{"num_hidden_layers": 9, "hidden_size": 384, "num_attention_heads": 4, "num_key_value_heads": 4, "head_dim": 64, "intermediate_size": 896, "vocab_size": 18037, "hidden_act": "swiglu", "norm": "rmsnorm", "norm_place": "pre", "norm_eps": 1e-06, "positions": "rope", "rope_theta": 14300.0, "rope_fraction": 1.0, "qk_norm": false, "attn_scale": 0.125, "bias": "none", "tie_word_embeddings": false, "parallel_block": false, "init": "orth", "init_std_qkv": 0.0148, "init_std_o": 0.0035, "init_std_up": 0.0148, "init_std_down": 0.0035, "optimizer": "soap_variant", "learning_rate": 0.00463, "lr_mult_o": 1.41, "beta1": 0.95, "beta2": 0.95, "lr_head": 0.00792, "max_grad_norm": 0.5, "warmup_steps": 200, "schedule": "cos", "final_lr_fraction": 0.03, "batch_tokens": 262144, "max_seq_len": 1024, "doc_mask": true, "train_tokens": 1296000000, "max_steps": 4944, "dataset": "wikipedia_en"}
Each number is 500 + 25 x the weight over its row's rms, rounded and kept within 0 to 999. Layers, rows and columns count from 0. Numbers have three digits each. The size before them is the row's rms in percent of the matrix's.

# up: layer 5 MLP up, 896x384, rms 0.162, rows 749-834, columns 144-191
# down: layer 5 MLP down (transposed), 896x384, rms 0.155, rows 749-834, columns 144-191
# gate: layer 5 MLP gate, 896x384, rms 0.151, rows 750-834, columns 144-191
up749 122:481495503510473519491489493508511495485489477495502496482456473504507547513491502507509444529480431514544553474488498504478544476473466507494504
down749 102:501551519489528495539527526482516458463487542498519544486527468525485519477502494484526509509535504500495507502488459554452509464497493478507494
gate750 112:493492488478479496524513503497543491475483538464556514467510444468520453468509502538492488492482502504512528502476491549500490458499502487493488
up750 100:474509486470532477493523482484502490517545496491492461500513457492489485504514507505461500435507526498452443526504467523521499483455452481471455
down750 096:460532512462442508476485483494512501519537486528487511521463474519520500516492486469542461568515552495496494503520546480440494491506474496562526
gate751 106:508478508503510492542482512517486517482514499469491476484534500516547474546517551500523523533540526512497514498514508490514469499507532492500502
up751 102:481516482512483510502494522501553476499462460496545484474472475478467516476494472492512504503480556501519513476461511530498488475486528502519490
down751 093:487475487501511509494503465503523503487515508525456511511517539512541436500509545491491482537481481525498513530538513525491486499526509506504474
gate752 090:478466487494505501456515508497489521553503491487493539503476475483484468493502508486472511473513538537554533492538485506477476518484528482522489
up752 098:491480490459461470502502505495496519506530532514512483536501486518482494469516463480482463514508487504497515463485468511469457478504480527516497
down752 106:500500479527473481492517488542535482483481503511494479562485493552536537542502504468477585490507514462500479459509499482512520491480473480479462
gate753 100:500497528509508471482473504560465544505495530495484515485494520497518515482483529522483469504514544560441527479513517503515518518485514525552470
up753 103:518495525478490526464494499457465527509530483509494478513533499513463481463540480508513472492510454522513465492538476464541491464497521455462507
down753 103:520505502459486476471527490507454479527534494495517474481505492500508511513488496488512488437452512487511465487510538498502532518475471545514510
gate754 098:507461520501563465528481483494484482465508488486511505483527529514531492468507479477498464495510535447536469505524498504517463532492473497485492
up754 093:491481498486508484529513506473500500531462478477513501486528482503523493509515532469490471505531453537505549531515528520521497501487547492513451
down754 099:462463506501555510513524497512543456505516462508457521487478503453476481520534550506506535498491509494496520502478504514468516512508525516506528
gate755 100:513475538519473494491466527458555544463506476523447494509527445499495517483485491516494473490514462495557460461461526474502545513503489511503502
up755 102:482502470531490481453512496532450474473501451466535507469482505462496512505517520512488514504526506521545498519464502483500459492499436479502491
down755 104:487482481483480474509490496490532498499520547495487480477534496512480512504536463515513493483510502487503496485507518486487467478464478531541526
gate756 107:451527523488522471499495505493479473525512490524529473465517538512516466482479513514484488505498538510511512513455535521503460511466505522483536
up756 105:470488505487509483506494501498506471473494550515484497486464483511480459499494492451498475501538512519510515487504479448503483518499491490493502
down756 107:504530509522513497497540490504489503454511510453499515488493474456480511521550462483533455498526540476497483451506508478470523492492482467507509
gate757 098:465491440520472501461518489484478458527511499504514501503517514488495482473508470500495511483512531469461499499485497562507451493488474498497471
up757 105:506507523457507499546548473469516488498491501520519508480484529521482505478511512432496518543534510509506487500492466474479519502510529460498544
down757 105:497489473492486496492487503487491470472452546527533490483527438482507536514493491527471482515534460512504480519474512448507566469543499484481489
gate758 088:498512529527490539504490556526529487505490510519535526519499502497512483520524524508466445473515503486494498465497508480485495500488471523501556
up758 088:464495524479444561496506528505460493519489493514469472492531528478490452518483504513488475530500493503465464508492494475539460503516510497522461
down758 086:524472497449506489505507459463478492500467459503523497520506489507495552528508474474525489530526463509489547493502480487483516512528553488480549
gate759 087:483496494481532509461518505506490540531466530523501508526533479505494484531513479521535491519539488525455485487532506492484495485476528493537475
up759 089:472481504449519461515537506468519535507502527507501515522483522504512477510495548500547515481518506499477481548484484497494501458536488486526520
down759 095:529465520483509488519501498487534519505494506538477522494502527466511494501461494523538460476466506466512500497532475517517501487511464529483531
gate760 097:484501506527507499498530522484468501516478519499505493466460456521429502492480490466519487466488484531514474481451511501467535499455503505541515
up760 095:495508482492537547487470469468502504490545541532516457473518537512482525497504517436471496485498512493489483546490514458509476472509537550490461
down760 095:506493506483511468482499528514491451476486513522490512467480482501448512488466489554503537492514495491507481478488498504476546507478468466513530
gate761 100:462488440522546558523500509498474549493503467484470508536490515498462493494498508497510517497500498503520513477469488525499449493493457518495525
up761 102:492514514546529490541509508483497459450462489463501536499497514509500465485453493531523469539497488507536490491488533540517493558480586533497498
down761 107:513489503512522521502521455481530515456510505492484523499544506456508472469444510522456464480512499473545546478525512521520442572452518519490532
gate762 095:505508442520532488492516510485510453512472459489485480503501485538512455506512502502501439475559480517483478504517514485455506474504555518541513
up762 095:470481518498455517443449485474494492466488527499487475524480491475474478459508478465530478498485516509494496515497519528571466535526502534502515
down762 099:524521542506484478546497516476539503503532493496531512513481515511476533500519478524483562512484520522497556486484502505510504500475504542498480
gate763 095:524509509530509515513560491492507477513496469491507517497487535491497491488497506483485488460514487544526512500472505503462530506483514511552463
up763 098:488457529494488524503488545557489545480499519452537501495461564541497542507469521513484496525521501531480489516518480514511483507483474489504539
down763 098:474449524504450457509519535514492494502515441508453487501523510470521522478496434505464465457463506443443508502525521481512486476472497507539514
gate764 093:486470482519499493493510491497510467517530514530507483516477498514528512516491482475521494482470490509522507500538486517543516508471540488499512
up764 097:514470477487492516490496466507521520535474473508483507478505493487477518513487476512531486506496489501484502500496489498504493454427495503510497
down764 094:476509487486526479485472504467479517510513523532511536457513459480479492503463483484526487477483544502482468481480549508458487476499551490487499
gate765 094:514487478520484483475439490501481467514506540551523519524506527496536475508495511478504534531516503540487488537516478480573438522560510509501476
up765 104:478547538468483479502517486537531509531507506481512472506510471477520544452547543496496523438472445513528473501512504492421489538490515535521498
down765 097:455511549466499453496509520524483503542512474537549529477488487530481521508555495519502474489481495510526477514493486487507480491508485496499503
gate766 102:519506528497497443534500434491523501479501470483500510507490483504477550484485529457498498506487519514500430526503456482492493484511485500575538
up766 098:505503468477471518525498536447505522489499482519467523506460526463537485481532531499491483454496493528527498526484523513501454521456498467488492
down766 106:523534466503530505504529505485441482502496467544543506513532533519510465512490505509520462504536484516486524504507527453518475503544503511504499
gate767 093:504463502529528504521455488498528506516541518519510482515449503475502470505475470532503527506517483521541466503457515504525510464494530521479443
up767 095:529486502497513526491500537460547504492489504533514482519442555477489480515450508498482526480497543458510496537501520483522504476469502515548513
down767 093:488487504469484482523517491517489507523532485533493467511507456449500527528514444515518438523504443512507537530507494539477493510525510485473520
gate768 094:476467524503525506565489493486485555505473492498463477457504435538531500475477541482523538527495492491487466553499477494522497512481484517510479
up768 094:473487515470495530519487470509510482464490500538473497532494553508479488521506505491486492498462488432502507478522490506531512507476489491516513
down768 094:498516504536533540499569511510503496474556521476532513474498487455481516479483477535476515504525538536524480508453491463482481499496534526505507
gate769 082:504498518548527504519521513474462487489480489527492450554517487507445500463472492442460394518485477485523529489507490531488552511509494483563507
up769 087:499507459466492517505550520522494494512514502501481534476535512505509495499492515505527539493546472534510521519511517454513543531485514529450501
down769 073:516485483471549514513485478465526482483507476543514489489514488500465485504467510516492562516546482490520526494528474489494494453485495495482547
gate770 107:493517457514480510484496480476519470522459469480496539515528500510494490523519520488486480537523505493499491478531497504459521540478517485480548
up770 102:521491526471513549492429504521543548546487478511502531475501471562508507540516526520470475514495496490558504526500526513487503481476477468486502
down770 097:489492520502552513482497525499470485489516477470509434506485505494495516508470459490553507479508481541488478506479520479457502524497494531529488
gate771 082:468475513464520520529498466504498486521460464452513539522464485488476506495493538552562508469530469470489528488520491515493495516499543509513557
up771 089:497490513506511503466465461545523461456509490498500477510528499520508478520511495521514475497459462519514537513474528496482523498510494449485472
down771 078:497482481504491510508538502450519467479474467509491490514509529508474512512528511536501468528547427505488552510518453475518549477486545495521505
gate772 102:459502499491510479490512519495487576470463542429513467486488518509519490470490495531453465499461527496534498503515477523477463483488510509490518
up772 103:520464510481466488536475458525524475469514524495507513516482510519525458526503537440501525490528485466505520530505482504469534471501511458543513
down772 106:549514484490481508520528504520486535519514503512508466489497494494482452513477466454488508489543471528471524555492531503469481436474473486523519
gate773 093:478458468513498493514476469478482496512534444470459506467512485522521466487471488495505529516500546499479467474500514487465506500502512507439461
up773 101:483490515500541520538470459484503503523500482477565503491506483476538478471504507462498530513459524522457498421518489502479483500510474480494472
down773 098:502491521502503516521510457528526500502470503483491483528491491473527462483487529518473522516470474510520492455527477532544499471482497517494463
gate774 102:524477511501547495510504494512476490523524501492493493483487492462533496502525520501491533512512510525500542464526508563525496490469498525506491
up774 109:493557506496533458518518474508489481486484509508447515519514441488529481522510492504479497519472482503533498514468476514476487499510473522533485
down774 102:476526490475492500501476482471512490545566505507491486503502475485512484553538502491519518471468518452530478504525471489523507441514498494530515
gate775 102:526478487507486528534464527489494472511495496526496513473485526505471506512487464445469472493494478460500510522478505519497503499515474481516497
up775 101:488507535507467531514512528526514466460478504489498476472498523488507485479468472490521510474553531443473470479500497491547480511537457446502508
down775 104:532511468524468471506517482550532473489516508512507508529499466476484482523486501499464500527523541468494522541553478531498497535502460482503485
gate776 079:530497537482522476538509521485540470503505531489490537540461504510504492480517521497507513426480515470483509521489547486502516521501475509509528
up776 088:545533562490518514563456486487499472500514483499519516511492492469495515518536529511508477456539477512520494477473508442475510507507481486481501
down776 073:487503502521484491480512534533478513514538498465517515468492516469530501484496485478497479496497533498456476457459492517504499541496507506526439
gate777 101:516506485529487490494435496508502526506488487485521535530509543514461493528497513483500522509475517506522481498484497489506493513465527512507488
up777 103:530522510549470537507524522518505524554498481481463481509482458470485495543503503481502451490517464494456508522493503515490460520551471546463519
down777 111:533488474468562530496523537531491435497502514519500460516493470492468538533536478534443443498540519522500516515504526505501472495535519485490465
gate778 098:485544553496501494522516492487502512504519496485510489512504489471519499526493495508494500516507487524480455510479525512504478540528453504493504
up778 098:528482487498547471490521515494501486488484514509504490541525452512497503540500554512551505470535477487512513463514488490496522479508504511458491
down778 097:443464508487521485501558514504545465510510529517526535518496537513478551462522495515517484493513488505476502498473493487516501490473449515525478
gate779 102:512460509476499502508500503490512463507525452528449468475479539461474480520525444519520515520497483520504514485480505461438501493524529519511458
up779 105:486458504498500512456466481490482554449497490480490509475576505479487503506508508456527495478460491477481516526485501507502493508482518505501520
down779 106:541491498494500505511480506476493547476527490563511491521506503509516496524485481438468584515498523489492476497517496552468492494471476510490477
gate780 101:479469488465517521489526511475510524468518537504468479507497520501543498529552507525502483497548506484480539525483503506517505466519479486467535
up780 102:485497545511469516523490495480518519493501527532490517524480481507506541513488499492501506545493510520494497517462501517460492518516525506447523
down780 103:447512491479486499468488497456514535490512487515506517500529509513514496503526511480498471502508490473535487505510500490491486471525461490503536
gate781 103:448477531522458517520491497507521477468490541488469471526486545511501512529493487533520531553533498526492550496486514505504507523502492559530524
up781 111:508504532558500523458491480466475480538467508494489542508497526487497489512524473545481508508510499483500511489502500514473481504521493458516522
down781 092:498502501486463494533454495503520482550518518502482484510527559519543462516516543482509476478485489487510489520480536559495529521518440468509504
gate782 099:457479501492484460506480489485514521476496510469453500474481496474500540453499508507476512467458475556508430525502472493487509506523506476494473
up782 102:490507481478516497493531474520514493510508474472516452472481511540503519472511516515478506505503525476521533498527502557514453493480492482457520
down782 107:510526515501528515523542481490531487516520484495474500468499524561526481546522545483476493489489493496470536513508480495496527534510496523520520
gate783 106:495511493521470482549504508491496508524431535498511495486498502535469469461505505514494468473464539530539496487489519539520543523500509593476479
up783 106:499529494490495523510516515476506515507498498473496489499548511455538494527511507469532483482498512463487503532479479518519459485528511487522495
down783 100:473514518524477490543508526464478463514506534465502493506536508492499507569493557493501544497536522495479532531463497476473473479470520483510504
gate784 116:503486514510512492482504526479519484484498477471531558481489515458492497487485492458526539451498509539506486490485516506539428483520511508471497
up784 116:513475500495523507537512503520486480512481548505514527530490502553454509510506517514470392501526499479475515542522471479463516546504473500492502
down784 109:448498503474516517534469501502514498520538510516487485501465506557475430507494514525544473538457510449496506478478490497493480530514485497509516
gate785 083:477462495463461529514524516503483554471488495504467497506525461456484481515496487491480466510502492467472486509538521539516519500514550556491446
up785 086:510507513503479468525515492512520513509477495504478545533516525481510546464532508485433466462506506499487510481475519508520479465480501478461539
down785 076:552512499492531506506481495456504487448476501500548494513506493486473484503495495462520521536496455540538512539541479512490504451503488510496574
gate786 092:518487472533516506517460491465471498515502493481521526506493517522497502469515538554489498469495519497500520476502520474512567528500479507520495
up786 095:445504485470478533524531527484480537469465482467482550478493471511488501442511499572506536487490487480503487530504483492487482526516449488503512
down786 106:481514503488512486514514498477509467485512499502475494555543506534500514489515498543500530504521506482519516509474488466498499484484462505494517
gate787 106:548476501452500537511485482491479471502493512503432538515476457494516500510496545498507558504495513479483513487538467492535480487481494528512477
up787 103:505537579473547511540492497498452472486501508479479505491485495506497481531501497519460488489563479469475490522559466520490470561476481505455534
down787 106:529534498487471504502513482464489552558463515515490565524477515524521495505476468495466517493496509488477446497511485482496558522450458498532541
gate788 089:512503532494491463519481557512466501522479482525467534559507540492505480491491460475496487486499492515511499521497551508487522503511450502454552
up788 091:505509525528465449484489477514473490534513507454487479495468497519497502481482457506481485474508492497453517495559524469537532513504501539538486
down788 082:528477535497508466541487484511486481518488440509510445524482484534506464532499508495512512476511490484513515541509485494485500488531483514497578
gate789 092:494510460499486566493526516531513570510490490503515522471504514467531457553496479498513495496535535495524579545468465506532502479506543504529492
up789 093:460494514458496514463489497498452511445533436480480510498499502521520485473491451497507514455501500482468475499512539516471525511536478481533517
down789 094:498536536505497412500504499474498486535534475498486533508513507482481519428529508481477480452504472489480481494507512523488518546511491523507526
gate790 099:531510528478472467506471484490525523465498504506465487509500469518540513468524490529507507473467552519531520472506442460521502505501485451529504
up790 096:499533502524523510507536471505505479503533472507545494519554473487487552514479519489477497493455486497486512505462554482535514463528540505530490
down790 103:482476538478479479475456474473503542502487525488484472484482512507489475476524483526539520491508510525516506514508468485534488486471476458479536
gate791 089:532504458491494491490471527552488476537506538479462563498483513551499496492535470527454468466495511488556527493505483536528468495509452479526490
up791 094:473513504496517478482517510457500489489562501536490469515544511519520463518499446501494523467508523479521492495494539497499517572526507481516453
down791 088:471507508506492543519514536486461505495461503543551475543558460514482493482520468520567513523486518499511526569538500527481500456521485496493546
gate792 099:519491506495505515490550526520513480511481491477526496479487482488531517462533480478496516503512501514520532519463485530454542506485508540470501
up792 101:546532540489488495467494532504501495506518525510504511539487460476474472530486500506515475476497482506478532491526493547538471510480497511514542
down792 100:517521507500472501478490461491487506470561483468522535489476496510550497531494491530474432537489530479487466485485527524516449528509500493500467
gate793 098:486471534507509492496508535526518522495514483505493507485472559489516495500525521459521520454493510514505501537502546489520512503473472477488474
up793 104:500500534488518517540482500548460488485460508519502531528537529509509532503500479508519494489519505508447486494524512509483514517488529571446474
down793 107:507520486551511480508495487489446491485480513501534513537524515462529498530489459500496501492505501448500474513495489495478523494490486491505487
gate794 095:489520491473515532514514514452537505499452490459490537528496539524482482497514519519511504510526545483535485472477509488514508516482469469497483
up794 092:513550484524505502514491471530474514508452487522573540510493455470518523511499512482479505473531505537470524536495464489518502494494475506492512
down794 091:467455525467508538496468519505442558503469521487561533520497526533464497497503515547496504504512522543493490512505478503509461450460501472463468
gate795 081:487514515511513518509526503504511470514489513521514519515455486552481495460469484548485523557536483521514501480523492505523495560521518501484540
up795 089:476481481470548513569503509494484542478471533528479492486517483469480470527476511464487475525507512506428499511495524489513500468479486461486487
down795 077:494487513531481506473495516502476533499545499459500507448481532498486505498509483495516454516469521511511469497475531497514505522519512506518474
gate796 099:506512473480524494551488507523519492490475497499512512498500550529502529496514533458479468517511544508488453477533504491485524497554536515545497
up796 108:523552520489521504489488467502475498505528497477503467514504491540487513512516484558493458534488535526500494464467447478544514519502480532537505
down796 104:448515524478487483520507483534558516505518491492558491524456524504503520509546526485474470549520535489488472517552514472475470514503448519499542
gate797 096:486513461499511517500492504473504441480506487469508513507502527469515526536509508543489513485491478489515517532538492462448517486486502493496487
up797 101:550513502502484509491506512496473482502485508474570475478485495481497449471463481487526474514497468524462489519505429499519517499502521484463532
down797 103:487512468523514442459446515512506500463491463453518495520510490516533525481537469494504461489502529520481499544510472535505489481476528502517483
gate798 098:472488495498488456542526512477492529478468540454540535462518523492526461543502565484526526515493504547463455519497521539487529522501507517493497
up798 108:507478496547519489491511544479527519522505539484523491460493522476477481532459504522513560494492497468488470508485525497497546458517513517494484
down798 102:510478528540491487475474509518522495493484535509512492499495511503483481517518527472527518497507480513502451487513516499487529476537557487482481
gate799 108:502507478502532500533527489491504502539511509518478505507538459524530512453489512505476508493461474528485514521502488488480466451513543501494495
up799 098:440498503517517529483488504499516513488492468522520472514472497467490498499509516433529522541473494478489519507487470522516493522484523497498523
down799 101:541487503452475522452462468457518552444491455480499494552462461488507515524547482471534516516513507465529485510503436534478523511494556509491504
gate800 098:496475472498475490524497478463513469500482533458489458542525499513541485527456503492494520470472511512521498511511493544516510528453526502476486
up800 101:464487484510486500523509467513500510473508545492534504528518473505514470494494484492466480481492492450479480510470489533501467504520500508484476
down800 099:506505504499512472518520508495532448451490529481508481530527460517509469514528479520494523484472500499446541533485503528502479497463516479509488
gate801 102:450501498493470442497527495549481492488456523526521498454454525507519489518509514466485499530551519484555521482482492479488517507509500497487535
up801 098:505480513520480486513500487443521531489498476528508533519500489484484510511523492534542485557485523456511463525510493495497484475545500530491514
down801 101:490498486547487527477523534493510533518551482501535512470499495497547500529503537476510564521466468551518503536495494538531529472523533516511494
gate802 098:478538529508500522520486464485444483474466501508469528490471477486524499508490491574484522527472491534488494484449473452452477482536515475491506
up802 095:506486495515488512497471492474514507481482528488512471553574523491488519523490547513483517538472514480456466504497518499470527495489519503492521
down802 095:474515489497496528488493502513493567490515534452512506491467488510527496511484541517505440496481556518481477493439535514480501510540513468498495
gate803 086:477500487485487444522508489513475541488476523481488471476522492467451503497495499500516551548523524517516502500483499483525529521505472532494454
up803 086:492466503494531499491490485465500510490524470530491511526523552464525512530481503510524496525473486481532496501499517489539520530505506482536521
down803 094:526486505492514501502515525508507546485491489498496502474527461469514510484508471500479534524532516578529517551524504477549492496490503496485488
gate804 090:483519540521550469499464494520491508524467500488527478509496501526514486491479517502484511461508521525495518523507499494528466559510490447543545
up804 088:507551508523478506498464502492546543459507540495478506502476503525430518521503488461501463539494505466522477498510539517462559507524479499503509
down804 092:542494495550485495500532499502495481499531545496516458506486540504528496513505492509460437479517525480496535524491483527453488508490460536542497
gate805 101:537475482484537535489506518505505520497509514510497512475478489453521514542485525485506509486503462496506500512482522491516447475534478489526513
up805 098:468499508497498485467547498549549518492495508508497492477482477487488483525489443512461491547532525522498510530473503499479505482514447549522495
down805 101:525470512482490517484523502498514478491515455461462504536521550527526530504513504481462540481537518475490509505477517493506492535470507497470504
gate806 090:515498477491547504524476486518530496463511511532495515498479463490490481474548488527477485508511525488521477484463493476455542502514435517534490
up806 094:490505466425538531484476527504483500467505505489491527484489483493534474486529499492518536473481539530496486487473501480488496512495494524539504
down806 098:484503455455561458507506492519503509459500506511515511519476465534460495528510509521531483499524519500497484487513485457476484510540491520494488
gate807 121:457485469482507489532483461494487463489500520474518480531502470480450527499489482445481496480499503498504496462494496478469497514536488528448482
up807 110:474530442498486526514537512540509504476474523501470452494462474537544535510517483456493529502452564539486491509467494491480511491503521542458495
down807 103:490500488518527497495510482521492517464487524505501546465481471515513506471499428490512476493462537498472482479505486508524503472534494456448514
gate808 103:517469524489486481505495538490498549508481486543517496490550500577540486496495489480494492463482502506502502514513488466531498469454462521493537
up808 101:459479523483506552486509469498480511498556535519508504494486495500547509479505498516501501481474475475479484480520515553474498495505466513488494
down808 104:470492487479495495506481488510492494490479452468438480449514494532507498537532465502510489533489484497536460490540462485473453479537511488480524
gate809 097:516465532455521535529505482480474537525470490456505483510481448512516502479510515499518452448504521530486475500527529453514533516526518511471525
up809 099:504507482495506498479507528505525483500487499491441487506494478510488494499517475527509512487476461489499506526489485508506488522451525487467522
down809 098:480492519495514514502479504528487487490499445503494504472496493521533465515464506506476495530486474498533501482551491474501531519481478486524494
gate810 079:526510500507542498509489530501494506514492451514487441489515493479537485459473504468515534505512524481518482537471497500490536476554497492488531
up810 088:494487560519532489474461502482471496517490505438506493499507482519456479433541506482530482543489520458476466496461497495490525515504497505527553
down810 081:453521532501523478452476484536542508459494493491527521482502505508508516511472484480463461475505566490481469470454533466505483495509525510540448
gate811 106:488493466480471480517520495514536489494529482516504498493483519489489508515429522519430534458502511499504453533440517518482485492503514486527543
up811 105:493515481501510458485549497522527495499481522551491514507478505534462466503496507534535504471510513480482488508528512480484501506493510489561484
down811 095:502505469503499505520486510522530484529443506484522485507477529509539492537498476524481484503495492477478491512494500481511513488539519446466580
gate812 104:533525526506488488540516523484486486494475507524485501525510531477503532498477528521514512519470490474552534463464546566484482500486517520489504
up812 106:477539509475498481552496474491486525537552536485519495488472501468505495488514445519497494484492536510452499506500547497525573504458464510480485
down812 107:463502520509449484500506561509501523470487514461552514525534489500481511480532481523508531517461503479505562476509521488523505492467487527532485
gate813 105:511483453481518531487460494480471462510467463542478484518511524529469490490495495462504444541490511514497504440486517446490469500484487480535531
up813 100:484506506463533503540497515477467487540485497454525554511492493444519481486508472480500494498492509486485521522516524498515477534515487461478522
down813 101:519477529445488521496518515521493543525515534518517526479487455479549495523544479474459508461486461478530511519488477570516475481492508525468504
gate814 094:498499500499456518491467474553528473510501512531546510505506503484475500501497537478546492481526519490484538545538512504484516569530519513480507
up814 096:485500528515523481495533472498500508475540520509504509476519514479523512505520495486494505477501506513511526509457449523515519515496480556499481
down814 104:504543501497463526519500488504533511487487480546529472535534462547498496503504538496558504490540536496528548493516527489496508525519527485528500
gate815 106:525512480485519505489516424511518497512473513518499492539528526495542560504484453493510480509534501544493521473513471494508492515480531523465505
up815 095:471497493535502492482477490521477539546527511510526524532504501518481548539528458459509489505526524472525462511471543441458508491470524527521508
down815 099:516490550439511544525510531515498485523509498515489485493513513495511493558555509482476500495491515509534512516463502542506482519499534533469512
gate816 099:490530515522531488511548512517488517483475546505481486547504518510524553498552507516466530507514490439473558498504488429535539464517506485542497
up816 114:500465525471467517462501494454465484490508492509491507471514490437537508493555502526476528523483520506514517501524445532496557530479505483481509
down816 108:520496482475433498501538525470484455525521497524542425479504466449522505482532486492507474474492533488501512511474498503461552477479495505518530
gate817 118:508476549510496537474519458506455507505481511504517539499485543515484496560540469505495495482504497476493484513484520467527535519511524503503536
up817 123:486509466498508455525494475532531506532471502479504478528476473472562511492528498491503469510502526522510504496563472485493507476498530511489503
down817 100:491501489486549493495553497512500480474484487451525554497509453497514516484483479524530476525483476540499507509474470537521479486492483493506469
gate818 098:514497481483461484513515546517483459533469454503487467521470509520540481486519478468466474541491501481527445479516443472486531514525510542531493
up818 105:503494527534458521466513477471534497487485522498544481464461501490481510501519514519522553466537516501496508505501516519562533498515461470505539
down818 105:500482494531513487498469494525507475490495449492464473474517459478467465519518496459481527523532498503478466501471468494466511502536494487514519
gate819 128:479521501470512519502532487490495499527472513445516528458504474530488529502454503484548501448472462526528521484499496489499494504539514461556513
up819 088:490549554514505489483511491482462485466510513495526531492503499456483485493480488510482505489521540474486511506542510520485477533486473473535452
down819 095:486491467484500490500498505498530486514493495460513487495490485540506544504491520459537530514446478516516507507487512490530511482558517521505558
gate820 093:477476507478464497500514508520450518520487502507480465472532485529463533461523500534486529507499496466491485506498531468507501500473538562517489
up820 097:478498532523522472479490515464532490522513489475507531591492523529493542452518516478460535514477535527531483472469515489521465446508493477495501
down820 097:531494533457465533520540496503515459500471512523479494533508536518513511485531550486458510532501541502512514525486486465483510455494493491522568
gate821 086:537522490468456492493516506495480469471446507505515514485485524539526518516500583540503472477469496472510461507466517480493485485492524498531495
up821 084:438502477506472505521460509504514511444471498562490470526503491482489494478496487524456522515480497504512483478564509528487480512499506510531489
down821 095:486503530468527506486471516494507533504478462502489423501559496503498499481498503536517429475517487524501501459544522487455495478489522464465493
gate822 082:540497519505496495529471455482498533502463513469495490465477503491484518556477499504514453493526467484490518499521476464511522493532474483529493
up822 091:462542534493516519479525535508495494509501510513508498502486528502480521492511516475516558463490485481466508492507510506502545501510518503551460
down822 093:445491522531459503503508498510508538496542520506498491496484508481496511483536474512495533465496591508516502456453564525501454535521503497514474
gate823 085:511491477506490503465509545498505531540540472500486476513484502500493511490498515490525536484460445508501516522481535522453448490493474487473449
up823 089:528540516563495518494500481486480494495526484485455545484531498492467485472461502491483481511502512487514523512476468493492549496509515491493426
down823 087:486492540494480503519479499572483484506544533502470548504501506481524457503519476489493502494495549497495524479460540534458448468507500542466490
gate824 104:484503505500531507543509490531511479463491530489465472480505538507457485413521490507536515455521514501551512485540508489488484509513492496582510
up824 099:558512533511460498518533499491515533511495486488513503487524520474486521494512503470522541524478546561475537536506523497509525491493494483508461
down824 102:517465519513498495494472469457510484497485491454471486501532480514452502486531514467527472562521477497508501516495481506509523507498489485481475
gate825 103:456492511465514501493528484494553471492531510490540490512495547487506533482518499484523530527447459488479533466523525502549535494504497532520563
up825 102:523524522494489503502513495526496497517525495458504537511526492488532519509544518470504461496482469539543464496480499503482480455508523502495525
down825 098:485555495497497515530517486495512528528507557499493528503497502488508476509534517491515562518490489492517469555540488478454520493500499524478481
gate826 100:479508502501481461481515566529507508516500499466499501492566525500466513515511488553466496480490501487466503509515488513469489530515480465516476
up826 102:499527501497464563497482463488522484518507472471537496518511460468505469533499539520485504562467479527453496527534504517521500525491500545473533
down826 100:506499507507487540554497445486510491518523476482503534526503476495496507507499465517510481515453488520583480505494492475486473479477500513473471
gate827 089:504497445577521459529478490488478480505466475470513513521464512477528513452522514506481562504511480510500557478514487499554463486474502536525495
up827 089:463503515508501505486479493499490463474523502537534516566502548494550502488515515533435528442496532448489478498518467490521503509489495517517477
down827 091:523499508460506513489469488496462517511443481466477509475551452517501507494474504464511462516509532514489473509505538491504479502492474495488490
gate828 105:493545538491480483518500560519546554542519531499497490519496528531460539536498486521514528512544476505511484493480462503465534488538504504483533
up828 104:506490520514478510487490511531521495491459509451496504479517489514484487504493494497528551497501474479518514485459493485507530496534496506466508
down828 106:478511584490484492475512520508526509503509507461432482552527527487495527472501468531505518516528501491500476476528507530470530455546498490512528
gate829 094:478478491502530485495493490512488493454525501472557466497505474475488503497522505507518496488479520512517495518508489525520518490481519532490491
up829 096:557471491490518527442512498514473504475494486493514499492531498500486501491505502494487512458463516469463516479502477496504465467481510508510520
down829 096:552533504467504497452522520450461515449468541496484556509535522514467466463524493487501484535481498510497530524479456479468479534487527507487502
gate830 108:472477502469477481531499500489472532538537475548483492514509534527505510497504520531473535558556499508491494502485495498529472493476515502488502
up830 107:516512479511480502519539469508511456504532508555515467488511519499504554493517506521515511514513493475494458508517504478478460475440463491470489
down830 103:506479531513492507447517507502491513480550540490520492510544503514513549512451472462533481503438459479512488471512568542522458480490479521465477
gate831 097:535483495498500506502529460507490515476482513520484518520453483545528496492478513510531500491526460494503522494479501517436535460485471499505523
up831 096:464522448472481496506495525493541546497473542496478489536493498499504517508504460520485480512550535474462465516535515482480537447514529508464453
down831 106:492518455497469468471519501525493517505541503542511485474529500477460481488510541485513510542510516498539455463523493513485504502502481515507496
gate832 108:516512494485517493477523495505484501521499515502487551506478525510496504468482474496501496514437511529461581529516514467504502475503507499532507
up832 093:499510462493501528491553478507498511487526480530457494475507499565477499529506497502548518523478447515506521453496474495523483475511503500517523
down832 098:484515515536543459484549496496495453493533535484490502466472467522502473537497482492521471456516495516485500507516560531506496498491479528515473
gate833 101:452500489549510519511463494523512491496517498524506497517495483485516504486478491484506492455542477487505519481486501480498499501497496492504492
up833 100:512540495511491489482541522485456489526475520485514493474512450494490516500456496536541514498507497525531483504487485496484454484478482520487514
down833 101:560489473485482544480467494535477514479508529452544489512492501473533510521539502446503484541525474525524494486502512500517456495495445492500532
gate834 081:517532493469516517510510538476519510471422536529507491513485470510496469491465493526428450484474440484516518511551537533493484503470499497489437
up834 086:524525509511479496479498464462523549536491527483470469501504495513506518490503538513528534498519509490516530498513553498502510525528521467482527
down834 080:498479502445529490545522547476542513479496517498521498551490473472485469503507518527495475491559478464507544515535451511511494436464496490489531